Part of a small language model's weights.
Training: a variant of Muon for these matrices, 11125 steps.
Each number is 50 + 10 x the weight over its row's rms, rounded and kept within 0 to 99. Layers, rows and columns count from 0. The size before them is the row's rms in percent of the matrix's.

# layer 3 attention query, 128x128, rms 0.194, rows 0-10,32-42,64-74,96-106, columns 0-127
060:67 50 62 45 48 58 53 56 50 52 52 60 40 50 38 60 54 55 71 53 51 41 39 49 42 63 42 36 70 50 38 49 44 36 46 49 35 35 43 47 72 52 46 69 40 36 57 51 43 66 34 53 40 46 33 55 41 49 48 48 54 66 35 63 56 40 58 68 39 61 51 55 46 56 60 40 50 49 43 53 53 37 45 43 57 57 56 64 59 62 47 48 38 51 54 58 55 58 47 54 52 58 47 48 63 52 36 47 27 58 61 56 61 68 57 33 65 31 58 26 41 34 63 36 57 49 41 47
067:49 43 40 45 32 57 48 69 60 36 53 61 52 41 59 55 56 35 55 39 36 59 49 57 58 50 41 39 62 69 49 50 36 56 38 42 46 68 63 67 46 43 34 44 49 57 59 57 62 45 42 40 53 38 48 55 51 54 46 56 47 37 63 61 44 51 55 57 62 37 50 61 47 39 48 68 64 47 37 67 51 44 33 48 60 55 58 46 60 53 41 48 56 36 37 56 49 30 60 31 49 65 53 35 47 54 32 52 63 61 45 43 42 47 58 20 51 37 56 51 55 72 51 49 56 57 43 36
113:44 47 45 55 71 51 53 52 35 49 47 33 41 55 43 61 59 56 54 70 62 42 51 58 50 47 66 55 50 29 52 53 47 47 70 59 38 33 36 23 60 53 60 46 31 46 52 46 49 55 57 52 51 54 50 33 41 56 51 41 63 56 48 50 54 54 52 46 41 68 59 21 42 54 57 38 30 62 69 43 64 43 45 36 52 45 35 59 54 39 63 52 39 52 48 64 48 57 41 60 41 40 37 44 50 28 60 52 51 45 66 54 47 53 49 54 45 64 59 58 46 41 54 49 56 46 71 54
072:49 62 43 41 62 61 64 46 23 51 55 36 45 52 54 42 44 52 38 55 59 48 51 55 49 56 48 41 59 52 55 61 57 59 55 60 39 45 50 75 49 42 39 55 45 55 53 39 31 60 39 62 50 62 49 42 63 72 47 51 58 48 51 58 41 40 59 61 55 55 36 36 26 59 59 40 42 71 44 39 62 50 37 33 31 48 56 40 56 53 45 61 36 54 55 56 42 51 45 50 70 72 47 37 47 63 64 42 43 48 66 58 38 41 46 62 36 57 60 38 48 42 48 47 35 44 51 41
068:40 51 41 46 52 37 62 56 48 37 64 47 54 47 41 37 39 44 42 57 52 36 52 54 47 49 52 43 50 52 40 45 54 47 57 67 34 55 39 53 53 53 61 68 41 45 42 29 39 55 77 42 53 72 43 60 56 73 50 46 62 40 61 58 63 47 60 53 45 62 67 40 42 44 62 35 40 55 61 50 45 49 59 45 41 43 20 57 51 38 48 35 35 64 50 51 51 56 33 55 75 61 43 61 54 63 62 49 46 47 38 61 49 57 58 67 42 46 61 55 39 45 57 54 46 58 55 52
070:59 43 61 46 35 46 42 57 44 44 53 43 43 63 69 67 37 57 45 37 59 55 47 50 41 62 44 45 61 45 59 57 62 64 43 42 40 63 46 62 37 63 57 59 32 45 36 51 31 55 55 45 66 61 44 41 54 64 52 49 60 58 41 54 52 55 53 54 41 67 54 29 42 48 56 23 46 53 55 57 40 49 59 51 23 34 55 66 59 44 50 54 48 50 36 56 56 43 55 46 43 66 55 67 54 71 65 43 58 59 36 47 43 41 49 62 46 31 48 41 38 43 49 58 50 45 56 32
079:40 58 42 56 37 44 56 44 65 38 32 51 62 49 69 43 56 36 58 64 53 44 56 53 64 51 59 55 42 58 56 44 64 54 38 32 69 47 41 33 50 46 41 50 62 54 38 44 58 37 57 47 54 40 61 56 55 46 44 56 30 43 68 46 49 62 45 44 51 34 44 55 54 36 28 60 47 47 51 62 29 72 33 64 48 56 52 48 32 64 66 44 53 37 44 40 39 57 70 52 46 46 43 68 40 51 49 61 59 65 43 43 34 43 43 55 63 47 51 47 66 51 52 56 45 46 47 58
096:52 47 58 56 57 30 47 60 43 59 61 50 46 72 55 62 42 56 63 53 51 56 46 49 63 49 57 38 45 37 64 47 29 54 27 53 25 49 53 42 64 74 46 38 47 43 52 51 45 53 46 58 64 50 54 50 63 43 54 60 39 61 29 63 58 47 52 44 56 63 51 41 54 53 41 54 56 53 68 47 70 40 37 42 52 53 36 58 51 57 42 50 50 75 50 51 47 53 42 51 43 51 55 52 29 53 44 53 63 35 31 48 48 68 35 55 67 59 41 37 34 41 34 57 49 44 47 46
096:48 64 38 48 37 49 63 63 42 51 56 47 56 60 54 51 53 61 49 42 53 56 53 54 66 59 44 56 48 45 52 50 54 53 46 61 63 56 44 24 53 61 56 64 49 45 39 48 38 52 51 43 49 40 55 53 44 55 26 59 53 59 45 36 36 45 40 61 43 52 58 27 60 46 35 72 43 68 58 45 54 46 44 51 57 63 54 53 36 52 59 41 51 57 47 55 53 45 51 46 46 63 49 61 40 56 55 51 48 39 47 54 64 47 34 71 67 64 64 25 33 29 43 34 43 21 51 42
092:51 57 47 46 48 84 48 53 45 64 44 41 56 44 42 58 61 64 54 43 72 54 49 47 62 39 59 70 55 36 57 68 47 44 51 69 34 42 47 39 48 36 56 54 38 43 48 44 39 43 64 56 31 37 47 36 48 41 45 40 61 60 38 60 59 37 61 46 28 61 31 27 48 43 51 47 45 60 61 47 53 32 53 53 43 56 27 57 71 51 53 47 57 50 44 53 43 49 46 56 46 49 51 63 54 53 50 47 49 46 62 49 62 53 51 47 33 56 51 50 47 43 37 51 71 46 42 55
107:50 44 67 43 45 39 52 57 53 69 48 17 37 50 18 52 41 64 44 51 54 52 47 56 47 55 38 47 50 31 52 62 56 70 45 55 58 57 49 52 51 47 60 47 44 26 50 52 51 67 41 44 61 48 42 55 65 51 66 49 52 51 52 69 46 56 65 47 65 60 42 54 40 26 47 36 75 52 59 52 37 41 56 37 61 38 60 57 34 49 64 51 43 59 60 46 50 45 30 54 52 52 48 48 55 37 45 55 58 37 52 42 48 41 55 63 43 44 57 46 50 68 54 59 53 46 50 52
051:52 43 37 39 54 58 41 35 50 48 40 52 58 57 52 49 57 62 48 50 63 45 49 48 43 44 76 57 52 46 55 63 52 40 64 47 57 45 43 40 58 54 61 60 53 44 54 65 44 48 60 55 55 48 59 36 36 36 51 64 53 58 47 41 49 60 59 34 48 56 39 36 44 42 48 58 25 59 65 54 36 34 70 42 39 48 54 53 58 75 53 43 49 54 46 56 56 39 43 63 52 48 24 54 60 38 61 51 63 46 61 53 69 61 35 21 42 70 37 47 49 54 56 39 56 45 41 40
074:34 50 50 58 52 42 48 33 59 43 53 46 48 48 48 41 55 37 55 32 39 51 46 61 45 42 33 62 43 59 56 47 38 53 38 51 51 43 54 52 36 41 48 51 39 58 46 59 61 26 56 48 66 37 45 34 56 52 49 45 39 60 56 36 65 67 56 55 46 32 56 57 72 43 38 79 50 56 44 51 44 66 50 52 57 56 72 41 36 51 59 31 65 39 44 42 56 40 47 51 40 29 48 54 48 68 47 57 55 48 53 49 57 42 52 48 68 56 59 54 55 65 46 74 49 65 51 62
105:61 56 46 58 38 45 49 75 34 48 57 44 40 52 39 46 59 64 53 50 45 37 54 42 49 57 68 49 55 33 43 48 69 48 40 64 50 51 37 34 71 43 64 63 40 31 37 41 48 76 42 42 50 45 55 71 38 52 53 37 75 59 39 51 50 34 56 48 62 64 37 57 38 57 53 47 42 39 56 62 54 49 47 45 44 49 37 59 59 41 62 46 40 65 49 58 37 63 44 45 65 56 57 51 56 50 45 40 41 52 53 52 50 57 47 45 45 34 59 42 44 30 52 33 56 48 52 46
071:56 55 37 33 56 37 73 54 54 62 49 37 44 62 46 50 52 61 59 48 70 50 53 31 44 43 34 50 58 51 42 44 39 61 57 50 35 37 50 61 42 47 43 59 41 58 50 30 31 58 52 41 45 67 40 57 51 65 52 48 62 35 50 56 34 34 63 38 42 65 43 36 44 41 46 51 49 70 42 51 39 43 51 63 43 51 43 74 56 57 41 59 45 43 55 56 55 66 44 50 52 60 50 58 43 56 58 41 48 44 51 56 55 50 52 68 42 37 49 59 44 50 56 38 56 19 54 32
068:76 49 58 40 67 57 42 45 37 43 46 48 58 45 43 52 28 46 50 52 65 67 59 52 54 54 60 48 57 41 52 60 55 67 66 62 57 56 49 58 44 63 54 47 29 47 53 40 33 61 33 63 39 61 55 54 35 54 39 44 58 40 42 53 38 49 37 49 55 68 47 43 44 42 68 35 55 50 40 55 43 31 45 44 28 60 37 38 53 47 33 51 54 68 58 48 56 39 65 57 50 50 45 57 56 57 46 40 58 61 55 66 58 41 55 54 43 42 50 55 38 39 57 52 50 74 40 39
070:30 47 33 47 47 61 53 64 59 40 37 45 51 52 45 53 43 58 47 51 73 61 64 33 59 46 44 40 73 45 59 48 46 55 67 52 39 52 46 59 46 59 55 61 47 31 49 41 42 59 64 43 36 38 44 52 47 52 32 72 53 36 64 46 46 36 30 56 30 46 61 57 45 35 51 64 44 73 50 58 43 45 65 36 53 55 51 50 74 51 63 49 50 53 49 63 56 34 47 55 41 43 49 53 58 69 52 45 36 45 52 68 46 66 56 44 54 46 54 51 54 47 56 42 49 42 44 38
084:35 54 47 56 60 49 39 69 53 56 42 47 36 57 37 59 57 46 46 50 35 56 63 63 52 43 45 38 45 47 49 37 25 38 22 37 55 49 37 35 55 54 38 39 49 43 54 53 75 44 56 78 51 51 67 63 63 43 50 51 51 40 52 40 45 65 47 46 66 28 46 62 48 45 56 45 67 43 56 60 49 53 68 43 56 57 52 57 46 59 63 46 52 60 48 64 46 52 52 27 42 67 56 55 49 45 39 45 52 51 56 44 45 43 48 57 44 42 29 54 43 61 37 45 63 62 50 44
105:68 53 52 38 37 42 51 27 58 52 48 57 55 28 46 59 51 37 60 38 51 52 47 49 46 40 70 45 52 48 60 47 28 38 57 55 24 62 61 42 45 47 47 55 45 85 35 66 47 45 48 53 42 50 43 37 44 63 43 60 53 54 44 52 60 49 44 54 40 51 61 52 60 44 44 33 55 39 42 53 60 49 55 39 42 58 32 71 53 44 62 52 52 46 43 64 54 40 55 58 66 52 52 46 55 46 74 62 46 61 60 36 51 59 59 37 55 47 47 61 38 52 54 37 48 50 35 42
105:46 35 55 45 43 42 47 64 39 63 46 49 50 42 55 58 42 55 68 41 59 39 49 33 31 45 63 37 45 42 48 55 56 45 70 48 49 42 54 66 44 32 45 41 40 37 49 64 49 59 68 48 53 53 57 48 51 64 50 63 54 47 41 59 57 58 49 41 47 63 36 59 55 58 57 35 31 63 33 63 52 46 48 32 31 52 56 63 47 68 41 42 50 39 39 62 65 42 44 49 47 58 48 47 57 43 58 51 29 60 65 50 63 64 65 40 28 61 58 69 54 44 38 51 52 53 53 44
092:62 36 41 38 38 36 45 51 54 42 51 61 50 52 58 60 59 53 35 70 62 43 42 43 45 57 77 43 53 57 50 42 54 54 61 52 57 45 56 54 55 46 65 64 54 34 50 53 46 62 43 45 64 41 46 47 53 73 57 43 64 49 55 65 42 50 43 49 45 56 58 47 46 74 41 58 42 52 44 50 56 56 33 43 28 54 62 58 56 33 34 37 37 35 53 59 35 68 39 60 57 63 43 22 42 55 53 42 45 35 52 43 56 62 55 64 41 43 57 34 52 43 47 54 41 54 51 42
090:54 45 71 63 62 53 49 31 63 39 55 55 29 59 41 55 50 55 57 54 50 49 64 58 28 55 47 41 49 50 33 60 62 36 55 51 43 27 54 54 34 57 50 52 35 43 52 49 49 41 49 40 40 41 38 46 52 40 58 31 37 67 60 61 48 49 38 59 58 59 45 41 58 54 60 41 48 64 52 61 53 58 48 47 51 55 43 69 38 50 49 48 48 53 29 66 63 72 50 63 63 52 35 48 48 52 42 47 39 53 45 60 38 47 43 45 34 66 68 60 52 49 43 42 57 72 39 44
067:58 47 59 44 52 44 44 43 54 50 68 65 47 62 31 68 56 51 44 45 38 51 46 54 62 67 61 62 54 39 32 39 59 51 52 47 41 56 67 40 73 49 64 64 49 50 51 54 47 51 53 70 51 37 46 47 40 45 61 53 48 60 37 48 45 49 47 35 50 69 43 38 36 54 45 41 42 48 56 43 58 52 60 58 41 38 39 58 53 24 55 43 56 43 40 53 42 51 42 65 66 45 54 36 68 46 44 34 52 38 51 45 58 70 28 31 33 45 62 47 57 41 66 40 54 59 48 50
052:39 55 33 75 44 66 51 63 46 44 37 44 53 46 49 34 47 51 49 51 47 44 46 59 50 47 51 36 49 55 63 51 48 54 39 57 74 57 49 64 33 49 40 36 41 45 41 45 57 60 30 55 52 55 59 44 56 46 45 59 35 42 66 43 50 52 38 65 49 34 32 53 53 52 39 35 56 49 41 62 47 60 47 38 61 72 66 57 44 55 52 39 43 58 40 47 59 52 52 41 49 53 56 61 28 71 48 61 59 54 48 59 53 43 63 72 50 59 32 68 56 58 37 51 35 50 36 42
081:43 34 64 46 62 42 45 57 42 37 69 68 43 38 48 59 53 45 69 59 43 35 59 45 55 53 29 68 59 48 49 42 67 43 44 41 45 54 54 60 59 69 56 64 45 43 57 37 54 53 54 66 35 38 36 63 62 45 66 49 61 52 49 45 52 46 54 51 63 66 51 42 59 34 53 56 34 48 40 40 52 61 48 50 50 39 65 50 42 77 50 38 49 42 60 54 55 67 43 57 63 43 48 46 62 53 55 37 39 49 28 48 43 43 33 47 40 48 56 32 57 39 53 51 48 61 56 43
041:74 35 59 43 44 57 49 42 47 48 56 53 59 68 47 58 57 54 54 32 29 63 43 39 55 58 69 44 55 41 36 52 67 49 52 51 47 28 53 35 61 44 56 57 63 48 52 57 35 58 57 44 56 31 44 46 29 58 58 60 64 61 51 55 46 43 69 35 53 55 54 41 43 43 60 47 55 52 62 42 73 45 64 62 45 48 53 52 73 48 48 58 50 45 46 45 43 63 46 64 51 54 47 51 59 33 49 44 33 48 51 50 58 58 48 19 39 49 62 50 45 35 64 51 56 43 53 46
044:41 64 67 53 56 31 37 40 46 60 50 51 41 73 50 58 54 56 52 43 50 44 66 42 57 49 39 55 64 35 54 57 63 30 74 47 44 40 53 56 76 53 48 69 47 70 39 57 37 60 64 46 56 37 43 46 50 50 52 32 53 43 41 47 46 40 52 34 38 57 55 69 57 53 54 25 37 61 42 43 52 42 51 42 39 39 47 57 62 54 44 49 48 44 65 49 48 75 51 61 47 54 62 44 59 56 59 43 38 37 55 43 46 52 46 43 39 38 61 57 39 38 53 56 43 51 48 43
051:49 51 44 33 61 59 57 37 50 47 50 51 27 53 51 45 42 55 56 47 60 58 54 49 53 67 64 68 76 66 46 45 62 62 39 48 27 40 51 22 52 52 59 78 60 79 62 51 50 41 53 42 67 50 50 46 40 49 39 57 50 55 38 52 56 41 54 46 54 55 51 36 52 57 53 59 47 53 54 53 49 46 61 59 50 33 56 39 59 37 43 69 42 50 56 57 49 31 45 47 50 45 38 51 54 62 44 50 57 46 56 39 46 58 52 49 33 44 59 77 53 46 47 46 54 47 55 67
059:40 57 63 45 29 38 72 47 61 65 45 42 52 46 59 51 50 44 50 53 38 51 64 54 39 60 54 60 38 37 64 49 34 61 53 59 63 36 55 51 36 48 59 22 58 57 43 40 47 33 45 39 54 43 58 62 52 62 54 50 41 45 53 39 29 45 40 55 60 51 53 36 40 35 50 39 65 65 57 55 55 57 55 39 43 32 55 31 49 68 46 47 61 46 52 45 50 55 42 58 41 47 39 41 44 40 66 47 57 56 36 60 48 43 36 67 51 51 46 53 64 75 41 53 56 44 63 46
097:43 49 50 87 65 43 40 54 46 37 41 59 45 44 41 61 67 62 47 55 49 49 65 66 43 59 39 50 70 56 49 38 55 62 33 39 54 51 47 40 49 55 50 59 43 47 44 58 70 58 50 42 54 43 41 62 47 55 65 37 35 54 57 64 67 45 42 45 44 30 66 59 48 62 49 66 36 48 53 33 38 55 41 61 51 39 59 63 41 54 42 45 44 38 70 42 48 70 55 48 47 41 53 63 58 52 36 58 46 43 51 36 57 46 26 51 52 36 41 53 46 54 47 54 48 54 50 51
086:50 49 45 34 52 56 61 65 60 60 28 65 43 57 54 45 35 56 27 39 59 64 59 54 32 30 30 38 42 40 61 56 39 39 60 54 45 55 41 57 52 54 41 52 44 53 55 64 43 52 41 46 50 67 55 48 48 47 53 47 67 56 48 56 54 49 52 25 50 49 48 61 33 46 36 50 46 45 39 39 46 35 55 34 31 64 36 47 61 67 51 49 58 60 49 48 56 51 62 61 62 59 56 49 44 64 52 62 56 48 59 65 70 49 64 52 52 47 60 55 41 31 53 55 54 51 38 30
081:46 56 46 29 52 53 54 49 42 48 37 62 50 62 65 54 50 53 35 41 50 60 32 68 46 46 33 44 51 46 48 38 49 52 48 51 24 63 48 54 55 47 41 48 42 52 68 58 41 51 50 44 60 43 40 47 48 43 44 45 53 71 51 48 62 56 53 38 39 62 36 75 29 59 69 55 45 45 36 62 53 45 52 46 62 72 48 55 55 22 55 66 37 58 51 59 57 54 46 52 57 56 36 43 49 48 41 41 44 50 62 45 57 41 59 39 51 30 68 42 40 41 53 65 56 66 56 57
123:56 55 46 39 50 59 45 49 44 45 54 40 42 51 61 55 32 49 42 30 56 63 54 27 46 56 52 49 44 40 54 65 39 52 75 35 44 42 48 63 25 46 63 57 47 49 48 59 40 60 59 49 37 50 50 45 50 64 32 60 53 57 46 57 52 47 53 43 40 56 62 61 45 60 48 53 34 51 38 41 39 45 36 35 37 58 32 44 65 55 61 52 48 49 43 70 46 50 65 51 55 56 40 49 48 50 59 68 48 54 49 75 63 58 46 65 49 57 72 53 36 35 49 50 58 44 74 43
095:63 39 45 42 47 48 48 43 45 49 50 46 47 55 49 53 45 55 54 59 70 57 52 29 56 67 53 56 69 37 41 64 61 52 65 42 48 41 45 44 59 57 67 73 38 49 60 34 31 60 66 41 54 70 53 40 41 48 33 63 57 45 50 66 51 36 53 43 39 71 46 41 40 56 53 44 39 60 43 54 40 43 61 50 33 47 47 63 57 51 38 53 43 65 55 55 51 46 52 64 52 56 39 64 63 57 55 51 33 50 60 56 59 61 43 57 35 58 60 44 42 24 56 34 44 42 39 43
070:38 55 64 61 43 58 56 42 55 45 51 48 44 34 50 71 40 59 54 55 37 47 47 66 45 40 51 54 44 64 58 54 44 40 32 47 66 54 55 49 43 46 56 34 60 58 47 43 63 49 49 49 43 29 57 57 46 50 57 29 35 54 41 44 60 69 43 48 56 35 48 72 63 54 48 59 70 32 60 46 54 53 42 63 53 72 42 32 44 44 49 40 61 43 57 44 51 54 52 39 53 38 50 53 34 32 38 56 53 52 25 34 61 55 65 39 56 55 46 52 56 67 37 55 52 61 42 53
080:70 30 54 67 48 35 36 44 55 65 52 54 38 55 56 49 62 27 40 49 36 51 37 59 50 42 45 46 41 52 50 61 60 75 44 65 45 44 54 28 39 48 31 63 47 63 50 39 52 47 33 51 50 48 44 44 63 42 50 48 54 48 48 44 57 52 72 50 50 50 24 36 37 60 60 57 28 59 57 54 67 60 54 51 45 50 51 38 65 60 55 42 48 50 42 49 50 56 48 58 48 66 43 37 65 51 61 52 61 61 59 64 38 38 46 52 50 52 41 42 54 56 63 49 53 56 33 56
062:57 59 45 44 44 49 64 45 47 59 44 47 50 56 52 48 48 57 45 66 68 38 64 41 68 65 58 53 58 49 35 55 51 47 63 56 41 45 56 68 42 62 52 66 35 60 43 51 35 51 77 47 53 51 61 63 35 47 37 52 54 56 41 39 42 34 56 40 54 54 45 48 41 39 45 59 53 70 42 55 45 38 53 49 53 51 42 41 52 74 54 61 34 54 56 43 54 60 51 48 46 64 44 70 50 61 55 43 34 48 68 66 58 50 40 56 54 44 66 48 34 40 47 30 34 46 46 26
065:41 22 42 46 51 54 53 39 46 32 62 51 45 52 48 39 33 41 44 47 62 48 46 38 61 68 62 46 68 46 56 47 64 59 54 47 37 55 55 60 46 55 62 43 29 32 47 52 43 65 38 48 25 63 42 51 55 43 51 58 39 57 40 43 39 42 54 54 29 71 53 51 52 47 51 46 49 52 28 55 54 42 63 53 43 51 40 55 56 73 46 32 53 54 53 48 66 30 49 56 65 52 46 56 56 70 55 38 52 54 46 57 60 43 45 57 55 56 48 36 41 41 70 57 56 47 54 54
063:44 49 40 39 58 58 45 53 44 69 47 46 53 59 56 56 49 51 46 60 49 45 50 37 55 72 35 47 62 49 43 64 72 69 62 49 32 51 39 55 56 62 63 71 49 36 62 37 24 60 58 36 53 55 54 53 45 44 30 49 64 24 50 57 47 45 51 52 56 56 46 51 35 55 53 56 42 71 47 38 51 41 46 62 42 45 61 64 44 51 28 56 40 63 50 46 47 52 50 40 55 44 54 53 60 60 54 46 44 63 49 55 36 67 38 43 53 29 47 44 54 43 63 40 40 45 52 33
077:65 50 51 59 52 53 63 45 75 53 49 50 67 48 58 50 41 49 58 42 28 49 64 60 60 54 70 43 28 52 45 49 45 41 35 60 50 41 45 30 46 28 43 50 67 50 57 42 52 56 43 44 50 48 64 62 48 70 37 31 59 51 45 43 42 55 68 54 40 37 46 62 60 50 47 55 58 49 51 67 51 61 43 43 43 53 52 41 40 41 55 40 65 42 51 43 37 61 59 46 46 47 61 39 53 48 20 56 55 52 43 71 43 47 40 45 60 47 34 55 47 52 41 34 50 60 68 45
091:63 52 44 46 46 37 49 47 39 50 45 63 46 76 44 59 45 44 51 53 42 47 26 32 44 60 31 38 61 58 60 50 58 48 55 53 34 45 58 37 44 52 47 60 46 30 44 51 61 46 49 55 50 50 47 41 58 40 55 65 37 41 34 68 45 47 44 49 74 53 41 44 52 44 36 26 33 54 63 51 54 39 39 79 55 52 64 38 54 47 53 54 39 47 33 43 62 58 64 57 46 62 41 46 56 49 71 50 56 56 48 43 64 61 49 48 47 69 58 48 52 55 50 59 63 64 47 52
068:55 38 37 46 44 52 57 38 53 65 67 54 62 43 62 59 44 59 44 41 66 38 37 41 46 72 44 64 49 55 36 53 61 50 63 39 46 33 52 17 59 52 40 71 39 55 57 49 56 51 51 38 50 49 52 37 51 56 40 50 49 55 64 52 41 38 65 75 46 47 49 54 61 60 40 34 50 39 54 60 52 40 52 41 38 37 70 37 43 51 48 46 54 52 56 48 60 43 49 30 55 33 42 62 59 54 43 41 58 53 42 68 59 47 42 56 60 51 53 50 43 40 64 39 45 40 40 62
096:62 44 53 26 43 39 49 41 50 55 59 56 33 53 45 64 43 51 48 46 53 52 46 52 39 63 55 52 59 36 32 57 63 53 54 56 48 50 61 37 53 47 49 56 47 68 57 58 53 62 48 43 55 26 50 34 59 44 45 37 75 56 54 64 61 35 54 48 37 71 58 22 49 62 62 31 29 46 46 44 38 51 51 46 41 38 35 49 36 50 40 50 39 47 48 46 44 40 44 51 63 44 44 40 61 43 64 44 64 54 60 60 67 62 45 66 42 53 54 52 47 61 59 53 38 56 34 51
094:63 56 61 37 54 55 53 41 61 42 57 48 46 55 41 42 33 45 54 44 65 46 68 59 52 37 60 55 50 52 39 19 43 45 56 52 64 36 55 43 48 44 42 64 37 60 44 47 49 51 37 24 53 63 43 55 44 44 53 64 57 51 38 51 49 52 53 55 54 49 51 52 48 40 55 25 39 56 41 58 56 37 62 44 44 49 51 45 40 57 32 73 56 60 54 30 67 52 53 62 45 56 52 43 51 31 61 46 46 48 52 39 52 54 47 61 47 52 55 57 47 65 68 54 58 88 45 47
# layer 3 attention key, 32x128, rms 0.169, rows 0-10, columns 0-127
077:53 58 59 50 61 60 54 52 40 57 56 58 40 52 31 47 49 50 42 59 57 56 28 43 52 43 51 63 57 43 40 38 78 55 48 53 40 49 47 61 63 52 55 64 47 53 47 63 35 72 42 38 61 52 50 45 56 50 33 41 63 53 48 47 54 34 66 42 34 58 55 48 37 59 60 29 42 62 62 57 54 41 62 58 47 44 50 51 50 30 50 51 37 57 42 55 61 33 35 55 68 59 49 46 58 58 58 42 56 49 61 57 56 57 31 43 35 39 48 54 40 32 71 42 31 49 62 57
121:45 43 51 59 60 54 51 46 67 57 46 54 43 51 49 64 64 53 57 31 25 48 62 72 46 46 52 43 38 57 48 52 38 41 33 51 47 54 66 35 57 40 30 32 56 52 48 44 75 32 54 69 55 42 51 67 62 45 64 45 36 49 50 60 50 66 37 51 63 36 59 53 68 40 43 65 52 38 46 34 53 60 51 51 62 49 53 64 39 52 54 44 67 41 43 33 41 57 56 52 40 46 54 37 50 44 36 60 50 53 35 49 55 45 60 32 59 45 43 58 46 59 42 57 52 54 55 51
106:52 31 73 73 59 41 61 48 62 58 41 67 50 43 42 53 68 35 58 50 36 37 47 65 40 43 47 54 50 54 51 65 45 51 43 56 27 51 66 45 74 40 48 54 55 48 45 54 64 45 43 66 59 52 51 59 61 45 69 53 27 48 54 52 49 61 52 52 56 43 51 47 68 54 52 42 60 32 40 46 54 58 60 48 57 29 59 51 29 56 61 53 56 50 33 36 37 61 47 54 63 45 43 36 49 47 40 47 55 43 54 41 63 37 53 46 61 31 50 53 46 60 55 53 43 60 46 50
120:50 40 49 30 32 38 43 53 48 52 62 62 47 64 49 49 34 58 44 53 71 55 31 47 52 64 61 53 62 34 39 50 68 65 52 51 45 43 41 54 36 62 60 59 50 44 55 56 33 68 63 42 48 62 49 41 40 53 27 40 59 51 50 56 57 48 53 38 38 62 57 52 52 49 57 47 40 63 53 46 40 27 63 56 29 46 41 52 66 44 35 47 43 62 57 69 55 36 42 50 62 58 52 64 49 42 57 44 37 44 67 63 49 52 44 46 43 47 44 55 49 46 62 49 39 28 63 53
108:48 62 46 34 42 54 42 44 45 49 47 50 50 52 60 49 35 60 43 56 64 59 46 40 69 63 57 54 52 47 40 55 50 62 82 51 42 39 30 51 45 51 66 70 66 57 53 51 28 70 61 40 58 38 46 33 37 56 45 49 58 58 60 42 57 54 57 42 30 62 50 48 44 63 60 54 44 67 28 50 48 33 58 57 49 48 46 43 64 42 38 65 46 54 48 59 61 39 41 56 59 51 47 64 50 56 68 40 45 48 53 55 36 52 49 45 47 55 50 32 49 27 53 44 38 54 50 56
105:59 47 42 53 48 36 47 52 33 53 62 48 45 51 39 45 51 52 46 61 59 60 43 28 56 69 55 55 59 33 30 50 54 68 62 32 47 31 53 53 39 61 48 62 59 43 56 53 38 68 65 40 47 55 48 48 40 52 39 58 66 46 41 44 60 44 75 50 40 62 51 51 41 65 67 36 46 57 49 67 43 44 54 38 39 57 38 60 56 55 48 54 46 50 56 70 62 38 41 49 53 56 53 53 54 61 69 36 43 28 51 52 48 63 46 48 36 61 63 47 40 43 66 39 37 52 44 44
093:46 43 58 60 38 43 53 57 51 55 42 36 60 49 69 66 71 45 62 45 39 46 63 56 53 43 54 51 37 56 60 61 32 48 49 56 51 49 59 44 57 49 37 28 46 48 38 36 61 40 42 51 52 35 53 57 52 48 63 55 29 74 59 51 41 56 44 62 58 37 68 39 64 31 45 64 49 38 59 37 43 58 52 38 52 62 52 36 36 53 58 43 61 49 65 33 35 73 55 40 42 42 51 43 39 38 43 51 58 51 50 61 54 50 58 55 64 53 49 41 58 64 49 32 57 49 51 43
082:55 51 51 48 36 37 49 66 64 42 50 49 55 65 54 54 38 58 42 51 44 56 57 45 60 53 63 66 45 55 28 67 48 28 41 47 55 31 39 52 37 64 47 54 49 68 58 56 52 66 68 44 67 58 55 47 50 49 50 68 53 37 51 46 58 38 32 51 54 64 46 39 41 39 66 52 56 62 42 40 66 47 50 60 42 52 36 52 49 65 54 56 45 47 58 57 46 55 50 44 27 43 58 54 31 48 50 25 47 48 57 47 43 36 64 65 44 48 40 38 33 49 49 60 51 40 60 66
091:46 48 40 62 47 73 51 53 53 53 57 53 65 54 46 55 29 76 66 53 51 62 58 46 36 45 61 60 50 65 47 52 35 42 47 66 54 48 49 39 65 60 44 56 51 65 40 45 58 48 42 62 44 49 55 32 35 53 46 72 37 42 57 59 65 40 45 36 46 45 39 35 42 37 61 49 42 43 72 66 50 53 54 53 40 44 26 32 53 36 49 45 57 49 60 56 52 48 62 48 53 51 45 38 44 52 58 47 63 46 56 48 47 46 26 35 66 45 60 57 34 39 50 44 54 58 41 53
128:51 52 37 41 42 53 49 50 39 46 54 51 59 64 50 29 42 56 32 57 67 49 42 34 54 58 46 68 64 39 40 56 54 69 55 48 53 39 49 65 34 59 61 51 57 46 53 55 37 65 54 34 47 43 53 46 33 54 34 53 70 50 56 44 50 62 69 46 34 65 36 58 36 63 51 39 40 66 45 63 40 43 57 39 34 53 43 54 58 53 37 59 43 62 55 69 57 32 49 51 59 55 46 58 45 66 66 48 51 43 51 59 45 46 51 49 44 60 68 46 46 33 54 51 31 34 49 50
102:65 59 50 52 46 46 49 45 34 40 43 45 59 47 54 55 45 63 38 46 65 63 51 37 73 51 50 61 40 54 31 52 58 61 53 48 49 45 38 48 38 54 53 49 61 44 60 55 47 60 65 43 46 94 60 38 48 69 41 45 54 51 49 31 60 58 68 46 40 45 46 43 46 55 47 56 38 58 53 57 54 43 54 46 25 50 30 47 59 56 43 31 44 48 35 68 62 33 46 53 54 53 63 61 59 53 51 46 55 62 52 61 45 56 43 50 32 60 45 45 47 29 60 53 49 56 46 53